Part of a small language model's weights: MLP 256 GELU, no biases in attention or MLP.
Each number is 128 + 32 x the weight over its row's rms, rounded and kept within 0 to 255. Layers, rows and columns count from 0. Numbers have three digits each. The size before them is the row's rms in percent of the matrix's.

# layer 13 attention output (transposed), 64x64, rms 0.0875, rows 4-31,36-63, columns 0-63
088:120118174197175144155100106120151149107113108114059204081099087122123102146119161116144099162188089126167119093142084107154109061141138147086129193133095120140128126171105145189124118121113156
094:117128082202145115105117093106136097169130133186120119082040128167075088126120128175145168145133140152098169086139084123125091152125154147099104096102098143115115145158126211161157141164176121
088:077079130155096164140111128140131121151192161139125143097138109149161140128115093135135118148091115085125099116186158103122096183153100142179164139152106184120120126169093084172226057106106121
081:122141092121132105111121161152176180145134171137131102163117104125125074073113119172135186166077117061110086168111108139157098203115121159140163130168121122150203105088162173105081137153116129
096:100149093117155062121137056190098097137109136153143146110116114152124118121183150133124142154109155083109114123118091167148101125129067217162149142092135129115175171140134175114111202088118080
090:137145148174119107179126104080194116133103154101137134142124140079122081205067156129117123102161146068126106151152142145119131067114100093209135103172134126145124164158110118109155199094095129
092:122128142087156193115102153179156135119133095113172097118107118201119065140147149089111130076135134087080135092092152139115073128095100084169174119098180139197119092095132178130153134125168138
100:086059113128119141059144100175131181103136114128150082097134138079131066103072142135120073168153068170140141114181141137105167148157178125139117132128178110119126111128170140124190172093106127
087:130118134166151130145109088139186057143155183153130168188078126107084078126066117184121156159140077150147093150086148098085120123075147187113078159098110118115112131096162127111157104139132137
101:140130123087068117220148120126133086112198153100140120081069115117122049121096148176158169123155102158064186093112123102117127103083130134154094118114166143134132119109115136124149193120122128
089:124088109055107119087134144088117148183107108140189126117164116086104066144189157153130114132119151156120102122097046131146098166199128144138148081132119129151072143110108146119122101206122128
096:128179169125096118211116093177178126152123087130135138139190137125072166113138130089093146141153077129082103075132145142099131116131173168103074099163128108109082180168116179110141110094160127
085:050124148166122178119150112099150155110162130136168178157128119144170104129174101128152136150097104117127075134094085093130111146137113114195118117115173080174066070152115128119134138124173216
101:129079126128149112138114135130106029082086133165184182110121141124143084109157138158172129127154104091110159158179087171071128133092160108094143150164179153145122145116071152192135108101147145
088:126126147116149112162157107104102094172083139118122103155198110083134165133167114178119117092162090106127171096123080164104187170058098129175121083143114142128130166118172135150118083107156051
080:124152146105143142152065155145085147142134146153118184094099192069093103093134121095093166138059073094114091096126141102125155177103138159179072093144121134150133173121132163171180100136109100
084:125135136167060120135083119090184159092115080143114135133130131106179114171181060064166148095174159122119125128070160103112113057080082103120111161177105122142143161150153125127118133153161120
093:194146206112134100137109086165094163109089128146139111127129176109106163141163209070130113109172089190060118149138090103101124093153160107137148081124100140156101112166094137143127132126152158
087:087151117124134092179160155093172165165086130108183114147058149131116132119164116108065089164137113168141102117133068162106145116092106121122121097090134105118073082156109200134180117098088092
087:139182107113111186113142147139142072110132161138134121151171139061120093141173141112149130158102082082148158137201130096173080093167108108117088173147142095143120106114088116114119141217074120
096:215108142141112075113114096127132154060125092094124149102087177106134126117128205183068149153128127111086133138122162146097108138109142095163132198074115123163126156128137093113141177153168098
087:157138088143163140184126161151098081162098187116172096073092155122124075060128100126088134120131132140127095165162145131157164089152101125166107157102098084071106138142185163096103066142120151
092:099114081117138124083193131111123111130091077133139201094104146131152179103123170104107077082125113158133173068061157169166112137106155168146180149150154126145139177128128113170087103165102113
088:126146111128156124100158103133136194127063097115069078102130106136138103111146097122160072132110137088121149159103206117183127074109165106151147143190140157184084149090170098141149145183135146
081:117089144090077085140194115097128119182154137180155103144110116084142188095108117119128109117178124131133126133151125110132097121155134206162201125072152116092161154123203109149156104100113081
079:107153129196131080146116187142110131174092163150093166127124151147078105101116070076193119139114138124142199188101126094099110137074071127096148116095190110148093104121127140151150146151117143
084:131127163158120131113191153141094139109103097117116155123140177113129099160101144108124172096175159170113157107096054161115080099118135157154150129047106161157149132096152169052091104132166188
079:188096139123067077087194104164105159110175155125164120168100158108115124122130152177075138089155117138103101140098112141115147147113122103126154072181114122098126057133154143133116140203147070
093:147194073091117131167113154144149135129152106154136069172119161143195131123111138118119156091101129134114113131113190145103060194110115126144118053107154136150128106084068153120209108126127130
116:158132117099126135155146122132092097101068166101120117175233149126141136146217142101111086117133108081118085164113177158073193121121131135100125165154112128135122134157136069121123115089082141
119:167127122096167114141146173124128118083088154091150127132126143145075084129096148040169117120176180174124166152142068169170155086082145092123113164102159094164118139146134183124125170094142165
122:091155118142112116196107110106125171097147086144121122113116131122165170182137061142132106104178139146074180090126213149123166116153179089090115168095145099099082141096113105105168148139158089
105:158088146143105152131189166060143141140152143153114111107176151072115104143023091138115137098146111144108126135154136110159140151129184087161137113142119136178118088090136120127129041125104189
097:128085121087136134105088136183109170126126136136140113082135147160096140081157111093150127176114076161135079109133164130089111144133115161065089130108116076108138194106107133205116109140174214
118:120112100186102074122114104101107058158098134124146172175160143054136163115105093149164114204108150164144092153102136096129189101099095177151131121165114149159155191144097120113112117145096118
094:123157170155098078183093119121113149176091160182117178166087149125117154143157103115156105047093133095130129174117126172172153131122061081085131095098112101153133121097096135150116114161111067
107:106138129098118129117187202138069187118134143071107058089097116156141164095144128121138099102109121100108137128126157140120164090108133107193194131192124090142158131088163101173121185120113130
095:105139122122170120051107035115118166127094129159132181127216110148087168111152135075088122133127127112192071170116187126144101110152132115125131168146089115090124108157142155138132101107127150
103:141168130209169162111068115149082151120086093095125101091079165174136137120140111130104150136145172101138155112114159094131126096054173125196060117092152122106135182099133106152149132126149160
099:083108091137109110082133154080129145112123133163123124175046126132178129130125110203157142175090144115190120199142156109133175160094065116139161193126141131163124104104135114146112157124074145
104:151124162099089097118123105204158137106118120130158112154145088095094132107126150133136063076181141146167149124154103170126119146100219132140088125143044151111155184143128119088101092111109079
117:075115171130113142157127122148174160184146104116109081146088073116075117210143132143127136134125119136124148108066175101172109115149079118140093074114115155108138094187202139075134139155105125
113:111157079123105112129087136164113134093141165168126166144044153118122088103101138061113123153063105161133083217145141133160072114143147178133154173123135112138104066094108129130102126160094140
104:123125141147133142107170087130183088133089113135117094147124128155139122168095168163193084133186193125100121150072157104112090077130109099145177125098152102127139050153121145044114131160144147
102:128145108120169096115187127188078164128054138104124112141081106098086101136047156163095147108093099130162163137162123164171163143154158143104142125131112157135119099098163094117191135144059110
102:120167080122138116120134173130156107144154167097145168139117126153151049109067054121092115160099175040102151128128141172117136124141102082160115119154136114097188163137153145145136160132094064
104:195091103168123143090088083154129065111129096148131089062149055101144123074109130097150132106131169077116150136148164080171135148166159137113164149172111148146174153125102093157098123127178137
122:107086127166120075134091116083106149126175111156084123180076101186104144157103120063156076109096144097121126130101143172120145154111161146113153076148111161111086136133169097147100131048180163
108:110091069109104191106186154136080136138164158164186096168100133147103119145106107073174102086154134157122108136150090116118119173130120135093102095164153169096212136141124155120112069127134175
096:121121140112100132103099115070169152102092136142095154217119128107118166165090147160099138204171117122206135106135104125131150136096130134145070110166175162091142103095105094169147174079135100
122:152162182100066091157112128149118170128127135087162058164153136142085096131122108159147132161158132155182102156183109144124144120144056096120100127114112114102134070087183148082153152057150123
118:155106113151184148119092176153138063100187174139091188110131141165185136150130117133125150163135155144133121145110073075104084156111124123086096149098098136089177095166113146088107107060088151
106:099091132128210159100116148206166140150153122139111087110119178173098101099116136144147118139089122107133150123056175144120198164057119127105109136132090147154124124140043109132113122109166121
106:144122095086101149113154100162170096148186094106094135160126168072152140186123108165122142127108121081081077082175104153181158163202094097121144088133102149106144117158161090166127098143109095
119:119104111123161078127119104151184096120166160169132135147131048114146161093174105159148092132040114120108156175120200136161142142162094086097138080158170086101119143110140100162164155132102146
116:123192115132183142173080149068111122157124099127091140094167098141170131118085110085192125132104165132134110075100152135135116127131143190170084164092134140133139193157122136107093121059089169
# layer 13 attention value, 32x64, rms 0.0701, rows 5-31, columns 0-63
111:124142133214124121178133125090142124114154181109128143147133138167109135111212148127141125135158195096095144133088142180063138121110130131068111102130086120095121127167126047108126073182135128
102:140128148109145093127165152142092127169127113120162106163098146156081138140117159076173113120119150106086144096127185184163155070083087145132103178159170100127117177120150149090124056077107059
104:066124140107179082159132128102126129145122115110178097104139148078176174163120083141162163089111137154157150153141193098049195131117168158110101106067150173117128125112131144172130117122160083
102:186095142142085165174091132100166140045166134152136123134136102108180092167074106102129163073152127136137131110141146146128124071068115169111134167098130125177169162112187127123135061143109141
096:223122155133119110126129155160082086125144108136156130112120178139132134100119135117101143106092026127111099158064106143104142129145107175098102128157103080132107180138145107123175172092192090
098:146139112168106074073127134050147115120137142136147172137143181099197107127152070124131093178157149124188155177118094112143099133115126121141108112129115082114197193175126124078153134155092135
101:069149170175132118094125114159047154162168140162132121110119130112167131164115128170184156089101099127162103179170184155131139155117088105112115126085094114179171102118113079080068143149134146
099:067121183174132167171120138093141151115092096114145109036107177140088099061109134180133148086123151128105135080093118165094166176118165123160108159162173108137161101114142097151160146148135119
092:135121081127117043097091131097124127140136131160153135142156164214080168120139196142085113103121102128098176138121105115128138110162100155079129110104092065148210129136169104149156120163157130
101:100157112079117076148130112143093130103140185120177115141129156100101075102163105126165146136117109154109152105112121055117161158115120075145179109171102143142141180170113120205106079047136140
093:148081104171086117150140141114149136108109172146100144076045168125182145105062117184101100151117156082183144187080141137146112151118137107107117184099133121135130094145110097156121192158120162
091:162168159107122060124153108172146096194101076182125095116163137119082109137136128140120145061214139105076176104107155149156107135105178120142083104161107162135153116164132154123118074148126148
112:037075152160099140131102124167157116141135114143176164160057113106091097127114142169132094145154161188130110098154111109182094100134080163106095114082096125161101105136149162169100140161161170
093:113118095152142148133093080158075144109093167116126145147090142124121114126078173101079155114091103154143154210100099156122070158130129183173185191050167117109134129155137127103132124115085138
095:152148141093122141145114175119188176192088161115128122097078119118105119165099112152177058101124189182123158133129106085141132092098097160131166148105121071078118063136086127147153092139147148
096:109159118153132138139155115193145170112124101111107132102108101182101126108060087141139116115147105114114174139117063163162160090180150146087079122108168163130146092159162167177142148121031130
099:162136161129111142132100048136150117164136176111158132154103134125106144090062123155153083188077164129114126081137164186101107095140127080159130124133080105178191118120069139140108155110084172
098:183166099152069104149145132067158147169186102124166146101137041093128071130145133090126134140085123109111160162068119105141082191122134152154152150166110122159126131117096071122114103108164110
109:089098128149163115124135123110144117123081109151151093125169161120075180129104088131126082120083108145149113138156153180181091206090128174126174084132099157169099148136170051165111133087142090
101:194128097131119180097113135096109096124127127165140147148103149168105131134075142088173088099159114127083065143159100147079109157101153187131062109210134081149148091139143174112112157089129118
085:066138158133057142136191112126167106100119132155096164140088133213152130178123131134074159154132100154188182072118146081132144139082145113122107118124136109115155129145140070083146139071119112
106:159148177135059155166085153143094109113138124085131106178116100151105133096136165135115143109132154101212106164127163136126153080105088086157089115141126160073127056114183164098157131095125176
108:170065109134196114073133198169124107101109161117152173168141120143124165186140069103115107118085153094094082105118118102136142146151112109100175139158095132069160116120088161099139135065128118
094:126150138078188121094119171132171138086139125091121085113117128110102040222156181118145093127093066135102128150077138155126157156080095124120099151150122168166165153142118103134153155144149101
092:114103159169096162112137095137158131165145106075061202115140117107160107151124090134101103174128140107161090110134099183101119149148126162147101075073140173212141068112106149141152082114147120
109:133131132158189123129105126118164071115150131164118180109159133066162095074128139114129105107110129167196145151138172164137080118147072110111092067121163131151147077134097062166160166133090165
103:130119074076162081156084169093099164159122138136138143132156136128138140126162120085170117146089135160066137100118082130111176185117119138156100150112053124110131227092112115143116147074089113
# layer 13 MLP up, 256x64, rms 0.101, rows 0-65, columns 0-63
096:158152105130140150143097134179124111133109134116023149157116158147166110164153092127098126096209130085152118123110142123092056088144176135119126093124149121217173100149124082138161101124130140
103:159151115161155086114164164103056183117117133106144065144087152104086075145127081088117145096116107077152116156130162120168118141133116120118170118167157164091146084138165143163158068148146201
102:128113132120090132123147116104225096084070100168105183125098116107148101143086114110062150141114120140089104141098144160069118098169161201121118149155125139129081121074119085147090118140178113
086:111042138145153145055076109133161084128075125130139101156150097148141116058135138137144132119120089153063166114118212140086177121094150159131099129147135140159145137086159143128091116171152096
101:154182111094073134114155119137069132108128106096165108130102160113159124108178142131156177134170121123094138080209063129131108168172114127123104154207169105118125135102082114150112110111137200
098:096192150101119113147094167140127110143170111150081103117127205128132163075140105154067089126120083130127154118096164140161144167185113160081109103161060086138195097104137143097127115171109140
115:102136116180086113103114136107085114125145218055079121100133154093137078131161126063098166148164166117141140191170100161093151111100127129089151198142138127128123115159175132150104154146135100
109:117163107136144064158104124122127129116076135121140116180205099146198068075106045170103091136073139095093115113104137149180156139137132111117153102122093182115130126135119094138092139096129085
089:161133129125126166089129168128160125112152137095059103107179146159129069116135087110107090158128152169169099125133146164189145148106072158137137103157157128126083036091079135142099101073143094
100:091140089115143162079122149132085171123102131061140092142135097099174163132111050135153123117116113176175130141207188118169096132097084155080103124152114116119112149160100171134067165113124114
103:179138107099106135126189119081109153093086107138151100120123130157134075070099186123106193128131145148092111132151140091154114153160175062139079226167128093159157134134093132137143129113101149
071:103141093185107122154117117157126098057132115160143118091094214085076129178097123131143132144146145104166094112123103098120180143135121105081096140141133111183061108159058142098138128142145187
093:160049114076091149087102063142086095191136092119176110116126162121148139116060067126120107116147146087133100150107099151151120105165125188185083144083151105138125119149149123148118117127091170
098:120185084118093174194146118115146073078132088110121182120111131110085152134151121121125068090153120110081172127147073135108138118157140120097209094136091148168146149057166118155153142109153123
107:105134162084220081113074157139112130142071087171120121144071090118140110126161091159062127109143144137155153113112155103111131157172175145119148149058111091094117168144176108115134120123151075
100:118113138126139149116112208118171115129152124104150093131120182139136124091117153135156100105152127122043181146103108104130088115109170074048138119191093145172128132130095085169123075090091168
095:143126130150125130204113156151062172181116062069130133179130143182184140182166106108096167146125082166132113153156108134070159121160129105132118148162169123117119152118097086094097123164148098
091:149111155114215122130160101092089141073121123163109098170118105086086154137164125083114087174126089152117122096128126142098139144179157093115113090167153083109147074109073129161084161164158185
094:189128128130132118118138047149155135165151121125108159134131180163141044095100126088140166095121106181124115084102059100121185128133135146080089130132097088107109110121105170103135088163193141
081:111107156119146159162160161114127145173123203113130091143144080155104126150132205148112146120149136025125194116106190170117122138196084123162150137160120158098138110115122132101117114158140175
094:133171115191113177128119148186077086047092160157146136159085136111106113140141116158116108111159158189186150136125102140149124101145149116132126203116137063108148137121180106149071138155116162
086:180103153165115121140137132131097047098145086119102101122147138135130107151085100153046089098126130126090141169117123123086090107134108080060083173079106130119096117119159154143178066160135172
089:161083104145153107117093104139161159180097122136211124092151145121120170114110191159140171141180119128079153112080111136124122158149158182142116167121118184137153144058109126186143072113167142
107:134164123149121194143136114113179055072100157108079130061128141106159136150113078059129154101171143152129146161191155116142068160098110147152131160147125157102126088144133114133101191169136109
103:165109137174154167096116145169167151114137078105116104145127195080110121190124088158094168125156164051113150147108113135148082109174083082085110157119097105086195099110103155133115134148111151
108:092211093092122134173132080113172107196089132163106102147140149149067108146119112157127153131131166126134150139093146118162167114188081180135151199144158116188127182113111128124165109117145109
095:120109174110120108081147148124136098051094092138078129121114180119115124128148131140117167144144111174098198104061146154107147169124095077116137124137186065204086151103163121132111164164124146
095:147137124084156151140103193102137102124071104105117129133117135083151046105110162140099117098156149144149108118111078137163109082136059152167146157035144203155144110161139148156143099130157109
084:060094105101129136115137153104113065123159118177158130148124143151197116104092085103098100126176077202115132135136095081130136104151131077070170156127109170103159103131125105081128146124063156
113:136109114121143177107194098198116096114047173117086062133180114124135111129161114174085122091182153154141121125164127121138196117151121117090086153078159091156135131131124145143130116113073098
109:113153147100114131096089201134129095095144166116116147124140140196135113115124126116063118079069093142122120151103089119086178136116167177080184112198112126141098134149145194141076114082122135
104:131094177096121178110104123084109111137145154147146100152061110094146153091114140207116177144132186179154168138113195150172136145132102104132127143102049100150072110110136169140110124135079142
105:083126176177119149104147113070155172091150145140101121129169117102123103130095112149119109130212123116164120125102134184084154137171135123091078137128044103124093184141162114105094159064119166
108:153168100138150138105118097113115151125150152137109118059095170171151103135083107119160118156132132183130126148114116170141124155066122123103108129098180116137142126084108170161097039040199140
098:043131175093117129116157099108128156182118172117152148181134128064118108112101110148107155132094173190077115141145141204112096107168093156128104058152141130139120074143099163119106132142160123
096:105095087130124122165128170098102127096097117095139104180094106077146122162163136094105085125124132116062135083062093162173136118082093138081155129151209116088151114112087159146112140153104189
098:150074196181161155160145101109144044147171136163111147139083135051113164113148161139138144142102177146124162133137151117123167186141101140083143122056123126105148111090145128093103141088111164
091:108132037084105171146122089142101085091166151137110151114119139090084085151141195150162153145096111145131147098181157116086101111085106125088170139120112145100119175154108105173102195093124093
108:088111209165110124088150140092138130117093156126121130108144121084121092126140115133151095161154121123138144190158053137155100122124091076079129188139170168125070050080144094127099164143112135
104:096156140126143094134104157165136191103129113082145135121033116146148108165153138099109138086155151179142160092121171144067122086096159121058127124127152183165181133179156140126124093086162137
109:162171161138096130125143106181110069112116106116140162093083071040140134117157101128081068088106183139108167157118084127180108135150153145089128173141075111144170118155115158133153165109106107
096:159073083114121113127144129131070099135119134103085117141189130087194149115167133099093082148108104102140134142109090142195083151070153140094154138156130147087106187082166167130187155093120105
089:139114186155148120145055091113140123149147159126113188148127079102100155129072105136126156059188102128151155181096184167076077098123143187095112134125120126074131153151130171134140156145156130
102:141114162101172139143159076052145138182165154080116163148142110158114134155151182137090119084114167127125133086166158108162127197156136163151106132091208136109104164103086148110067130112114139
085:100174068026122129140155127113136145105099116096136145139117091133155129120134166105154109047125067087182151135123123108148084073129118105147149144128113144183120119150126063103099180151100171
108:052156144153137166062089141096044130144141105139112092154202136117125133089155143159152148141100128148122132129077102135148065111131139142121148139169114056146112177161127171116088117074100112
087:092088154116139132125096087112112122108114139094105196111131176124107110114119198062159123128152129128138115073070106173061145164111093164122122097135120148112169184193124190129139153181150140
107:166132121147138172104103150102112174057058092154102156158151131138132113110119189129113115114116119160155109094147181145153166149072163123075140143145098099174076150115102122174094100083180073
081:099073142160063108161090198157089052125129102132127159140142173119141120109132111139153151141147123088091169107140082099085118128115125120132175123154145110169078091074118171172098125177084086
105:125141146120137139148107081125076108165093137160157130164154175114144126170190191176116117080159115198179167062132077139176120132101075127098139146134133150108149153147117120118168054109118113
105:167138118133134164109083100138111155195096114117086153098131119118087166113140160119117092088144153121146073161102151098058061126098092182130147138128169159188189180111123113124133202135135141
103:116114134124071088182077084114146147191048142100084136095150193104084133137167093116160154145165164151154124092122110128151146127187147094113121150160080135156149131072085150173144146141119135
100:180105115129132134137067161209160158150105142107077069092077126175151142197135120144143126119099207141151182133085098154080102135130095122130120119147078176104135133107148144144138178124110121
098:067108145149134205116143138124103141127089114063100165125134095118103108144191133085129141189118174152106138135086091157134081123122141159174131152144196113101165183125099092190152096106165132
112:172188144132206186086139088098130078113129119055146157153093126136118130108134109172169090069158158107181081115094163120175104099129162093127136109140145179094146107107149136093102135148106129
101:126168145119167121208128109096157158188085113130145085166145130069109081172095193129084131147087111130130124165188130100176114108160119141131059155150127189098138145086125149133123117110152161
101:135144143190116090126160137083087109208148123120130167094086131169107082111102122070132135126153121110058100078135104142150141180141161113124108085133065128119194094124160175114105181120117146
092:135156149113117151162101036080110082172150094131123144146109138170100132107126117141124185173166154134108056126083122115121094165113140127087092105143076065143150109175139176120118108063096141
104:152141150102173107111117138174076122095071115116132101194111144176149151143131077165171103115143131106108150177148181215156093116124100119120135105182097057155104143106117112167131185123100112
112:143183101087184154139134120125184136177154128083139167163115154113109158108070104115112070099154100107176157161102108129129102140114122099115179085098110105189126174084174078081156090098122116
095:063074180148100122101091118121120121114092136114135125131144195154112130102158134141072085138127105063182153158132103161128107138115090118089206062134117080099146100060139123120137130095094098
095:136107148114193112104135127127177106207119148175074184112181114172195170096086081133141108103073142153135157135169134119099081104189135111134100159141130133133096119113135106071127104118163152
112:088099146168168159105067147117106135145103127117095101176178157118190115134135133128125167171187144083075184118133132087166138153104110138142136105164096127148181127087056097145061163112122141
105:099071138180151152142196155146126122076084133112071115130113087109138112162202213156160123118097139118130167169148167149126092128096114132115096144133130137077151203111109119083127171138103141
100:151105030095190113143115179148105132148111139115132078094117082145115104133137108106093135100111123151124143098136209097189208108157157101161130165163140130071130155147080127111164131142130117
105:118118123102150093091082175090134063159117135141114062098139129122140123108196114120126173146211163189098119188136146158119158105085097154113137160143142128059114120154183149078126124123131156
# layer 13 MLP down (transposed), 256x64, rms 0.101, rows 0-64, columns 0-63
105:149129096091132154146173170088148123091140142141221144131195108103152173087202171143102147131107106164119157142179167159136183133126086112111124125129150145078090181103146133155102115079113128
106:127149092197100114180173176086168161104142122122032161124131149134109086127117114098145138139124158104128144105126104043114077084146125113102132111073092092144125079084142178118118099137128152
106:093139150194114138125131133133120184158173102128097175113105105072139127093134098170129137142129176097113111134147142147154206124100161144162084131141130203078123081049137152156098089173115160
086:163165136192093131131159127151138170099179156117128124127171084130120178125115121168053132161157183136101133213099150135099107127121123167106145093066110090180139135129111157093102079097131171
104:134175115135097168135190104203189128134155170068146061123093129114125132087125098158141179133147082115119062164097116083100118124141093088152113162120119140137099081189128131103149112095153150
096:091213076151133096149068118132181145128142128150115161187143175187111118134155131107132158115091113152092105099086131123081107061088127183130159129170109178121120119133129071126090115161094138
103:152142107109164102100100175164111154173103109109145062150143116162095182093043068131116118186172158070092062119120123113083134099178098135132114103115137140087121150141133126148170135122155095
105:137070125106133157175130116150122087085081080125038100162142091138124127124160136129141162119108137181130124102138122170137094113173074048125224123154158109142119116108098130161150142153163105
090:151139169132124135188083145116113136102085146100071126144132105106166050116168205084081113141132178116101091125173143132128100139120110114116135073177124109164125106132142156091189178155094173
106:144096144147139086134084125087086096128119145145137245100116146148093170096137143159134146163169138191132115127202149161070155183110151170144145091132121143118111128164121159125132171181128144
094:165139155129112173143186178157089145127122062095161093122146178133113039122106131099137137115132168079068120101059147070122109133146123139099148142115073145119142085136113157124174149072145131
070:179142104157148169125155036128115150113116154140168106086161142162115154164166116099130119125103167142181138127113147192151090151182157121130124090160154126179133155104175134127195171187160099
088:127087124096136103159170181113106114166138182127219125175075133034102109170170147138140112140085098151120120092157075111105127137108134127186149103104146122103092158139121107116096126107074156
097:120139108129149157162129112175116175183160078109112146122119187154154111133156122193159098078131116142160120140167064127074128082058111161151138093125185151090143154112139177157111152062136117
111:171110120091132127146155128141167152188073060140100102092073073079181074135133118108137115162119159076093104150109099170133114105083157106134135150158129144149151089164146150120122102055132075
119:147128209106087162085171148163133155105108087101175078117116127105123146126140134172171149113158080126161063170127098109128142104117094114077159151107099157085174165195127062137136118098126125
094:090087143124154133146111198140148130152147105102217145100129188142145117130160167104095132111131085094119102152068171159153169097160167089111107078151145125114165140150140141151114075132203086
097:195125137141090127138105157143157131162127106117082145109174099127142158127075103167116124177165143198203135163114188155085162115107148090137170102170133160088137136120090204129121128129179104
085:145102128089174074159131099108132127088087149094175104126116167134067065135107124129114122083117121161097108087092086107169210154152131150225111123164154115058108124110127118139145128133128126
076:075086112077139143096106126126078146135104135121124169100123130176161118133109083094180140171118166136111179142114083100183149133171135147110110159154165120133137180057103125106137123232132166
087:170174123108184165117126074149117097131125134135102057132188124103106123104169144166108198128126136141146067113182108106068111214120150108119145143129104105157113087152097136149087163097120165
095:112135093117131083117219079146143170140114128100071166174061153161117101144182094111084123107118133096116140143165137113098171154112095096123108151117152109106126096158150075128138163175202097
085:099143177132132161120050115118137108100091145163174115190084105097140145126147153097118121170081138110120095141173166128148162104147088102075117163123183164144115102053130132194122169077139147
097:159110084111130170083086138138115122135166163110069125123156137171112144121143205134239082137127146126075135077113116080123118135155124149167101131133127124125151160138168134181144121198128172
099:111148197169143140152181117173163066150121074134136128140148145079110144100085081146157133219120169052149165127121098113139144102115124139106127123143079143092162083149115169128136125174156156
108:147097126166099097083133054186154037084195130139159159122125159065150132146080090067162140129134136148107123068114138123116101100126123158099148121124114135141125101135160097087100127138160078
100:158091118135092147176113118192130181125119111161027123103136104158093097111069084126144168151127097087126144144103103111112109124131135164131138175108144190170132134147081151133163188065154133
098:051144132118136132200087085154156107148105090135104139109103146128140159158124099121212158135111151132120116171110162163075118134127133130128152199189149158175156097136143116156206173152125133
080:107096181119149097128145133179157186088145102132122144113154151138133117123108136134154100154185068111128087053131098129161094120163144124036111151136168165140129164091214134095097126105115160
118:124121196147137141076055107058142178193102133146195098135106094056141127167143145116120119116122104160104142108122101103138128175142160136134169185157108126165163096135145148094112070114148143
116:133177047106066147151131148101204132158097150098145118109097131135140131207125159092097118172143184156118176143118119097142117119129147136069130146138168130079147118121153181102136114060107161
094:098091122077147112187114164153146133051108082144177129137179123088132144144168134151159106108107143083134085086200200083160138097186123132096146165141115103129119139134104177098103120091134138
104:132152050139139074108112123169168145081142118133051078088170094087107072129130099169142126165158097129127125139126171127134146063121091126177155098155104117188174159155124148116136120076140144
110:149116119091102077126166181148107104107128116134124181142146086129160138123137110077159087171110110076088138187133114101091153173141187096126131110153069088127179157079127095084124192129083159
091:075076083121097138162135113145137095104149158112159135122096167175108150148201184155106133147123111154122154142097094028147162189139112113133143154107144129130141182139109092180164148069138111
088:147139115094117142119079096126158163154109137096176112194158124086102154172143126157148128134071152169105087085166137153162187126114120134174145168191103149108100137088098167158163127216144137
108:134134104152127158157077141103140094145131190119063155150121126112145100188183156112167135126130140092144104105135138144065124160158138083149084208182091167145107185090144083137182147147135153
080:120091115086110160150098127118151171138126159098084082147118070136072154144138184168059098109153154073088174135100164136158183089134118109138171104115110132079164182139130141169105132142067132
097:124133095127205148186116097140126129131103161111137117081170103160157099155138139104131099207135130136114104111139142132166175085111152144101100118114103143164077134163131194147136229069099118
118:194121159141147140130111132105111131115153168104112106092156140115187127107180105141163139175126052130130130132131100176102213057091121149142116074102106098118128134141084126037144153116145152
102:093132094135135158151132149095136134144170150138077166162177098136094097158169107111082096123096113154112176118179128084125137086081091155172090103159073192123121112172113199171130134121073113
106:131138074099142106091192141135129153107176083143149169152156154172160163098145079097089109171151127120081124137070057114161079145133159143164117134133137086100120093158137110162198072142122102
087:152123113150130083127220183113124139124111078116124106169126163158141110123180091100095127148108131176121094114091078066117086108104157160140202119137191184162160124129153121155116093082135130
106:151082104191118113089192116134126106138077126108156186142087083094170122134169091148162155127127160146091138135120140175147158132032135114097160113150100147119095091110122064098112099090171131
088:098090095114097100115131174126070101096115157080138135127076097101123127119091103098175101119158169064058181119114116093119111126148129121166112157119141114101165121073119084082042135127080129
118:106148081145175150140135126085119164154138149122163113174160142053144140147164139115191098162103103145137067140129133184083105114121122095099098140233134151112103143179144147175096154126117085
081:122146167132103173126156122145096165137129121170099116093109102176145092106134102191167151109080122066149096135198149089136095140137076102191181197135113094119130133108111142153076134104173089
092:158071119148193153166132141146109074130089151093187088128088114105157113089107107086165172147163174091170103141110187133105083114165078144137113124137159158137095131152094074129105093089087118
070:112117102142109157132132125078150141145094148105191131126138120130116176129157200184025113091117091137159108212085154132137125111114124157155140146137137138115156171094114046163127145148098151
106:141121127125095146156096136075092130108119123167090157090079153121128165153061142131122088129125209070119133134152145091103122154164110155075081179156109100133127102117045092135111163111068152
106:138133125123122044165129161134172031107125082185164096155151155140134072113148129135164161105128112150091105163151124050120120112092158134112103083197126137110117132103139125183108116153111104
110:140110135156136169108163143088093101133214085052114103166177131095181129095102137139100156127154102157144123114134106133070111136099105150065116166077153125073118083090129079111139145128180140
111:110133184105160134112110183135121119172154116131198101132140144135162134133160110110139135107132043057131159166194128150131165121119107158035144083105128140117117088131139106140166099115069170
112:129172099093162077149133160103123147163124113155057171149095094096089108167087134050096160133108057114088158119165131087140162107157088102111089114170137148143084155133119128177128100080129146
109:195123174068135156145084088117141182127185086098132158180129164123118127150163179180117105114139087179113117132140111092123107103093124101153152204111125142128130168176129101172161138077097142
109:124107082123101125125138101149058073119146166121083092190116123108099117126112134103160080202112131140085083130159144124112102134152075104183127155100166125106146188087131126098105204124162168
079:136109080126102095164115131119108149111111158127173167089151152118090143091055129115102153079073083131129108093072166134128167142141136118197111098135084098134092203059098106118161088106128135
098:152175170130183146153110111148112157125097097124104151125093142103114148159081134097151146184118147045087108178100163076156132192135166161111107102123127152095115086167117143095059117170101170
097:131128095141133094190123078105143161136178140100088150161069085110138135154105136167111126132144147152169123085089129119146164089202110099176142110128180094171102171151079110138185104068098147
086:126152133087157161129060121100135150142178153130165143104120161117064133086137119159130144064083119160115121095126118062104107101125089119153130136090075167144119114076088188151108113066078078
092:096117109149099090062127112141169140173188161085170156116159153193129137215158154069138163101135109110163159093123120113167132177094153143095125140118094151099193138102135115109156145165119107
085:106132067151118126124121110151095104233134150118120115138100138110109067176144129163172138137129144160182080068189130141126138031136166074143136104107131133155140160147163125137105115114160146
124:110161157135132097081192188084118135102166140110167080120089100095054152134132076146102177116078111160136102115119103131101102128174151125198152099095100152121165056147114153104098119127118106
103:086170140126160138078108144168146173178113174156146108148114144105110118092156107104105169101078146094077144131124081152091162069121141114154097059087102127169104109205163117160124072120134143
087:096129065139091163143134099100104129167183135123094162145129100107097118133179180096095110130124179144057115113117186070153080137114117100205103091124178170169111111128154098154153120100124102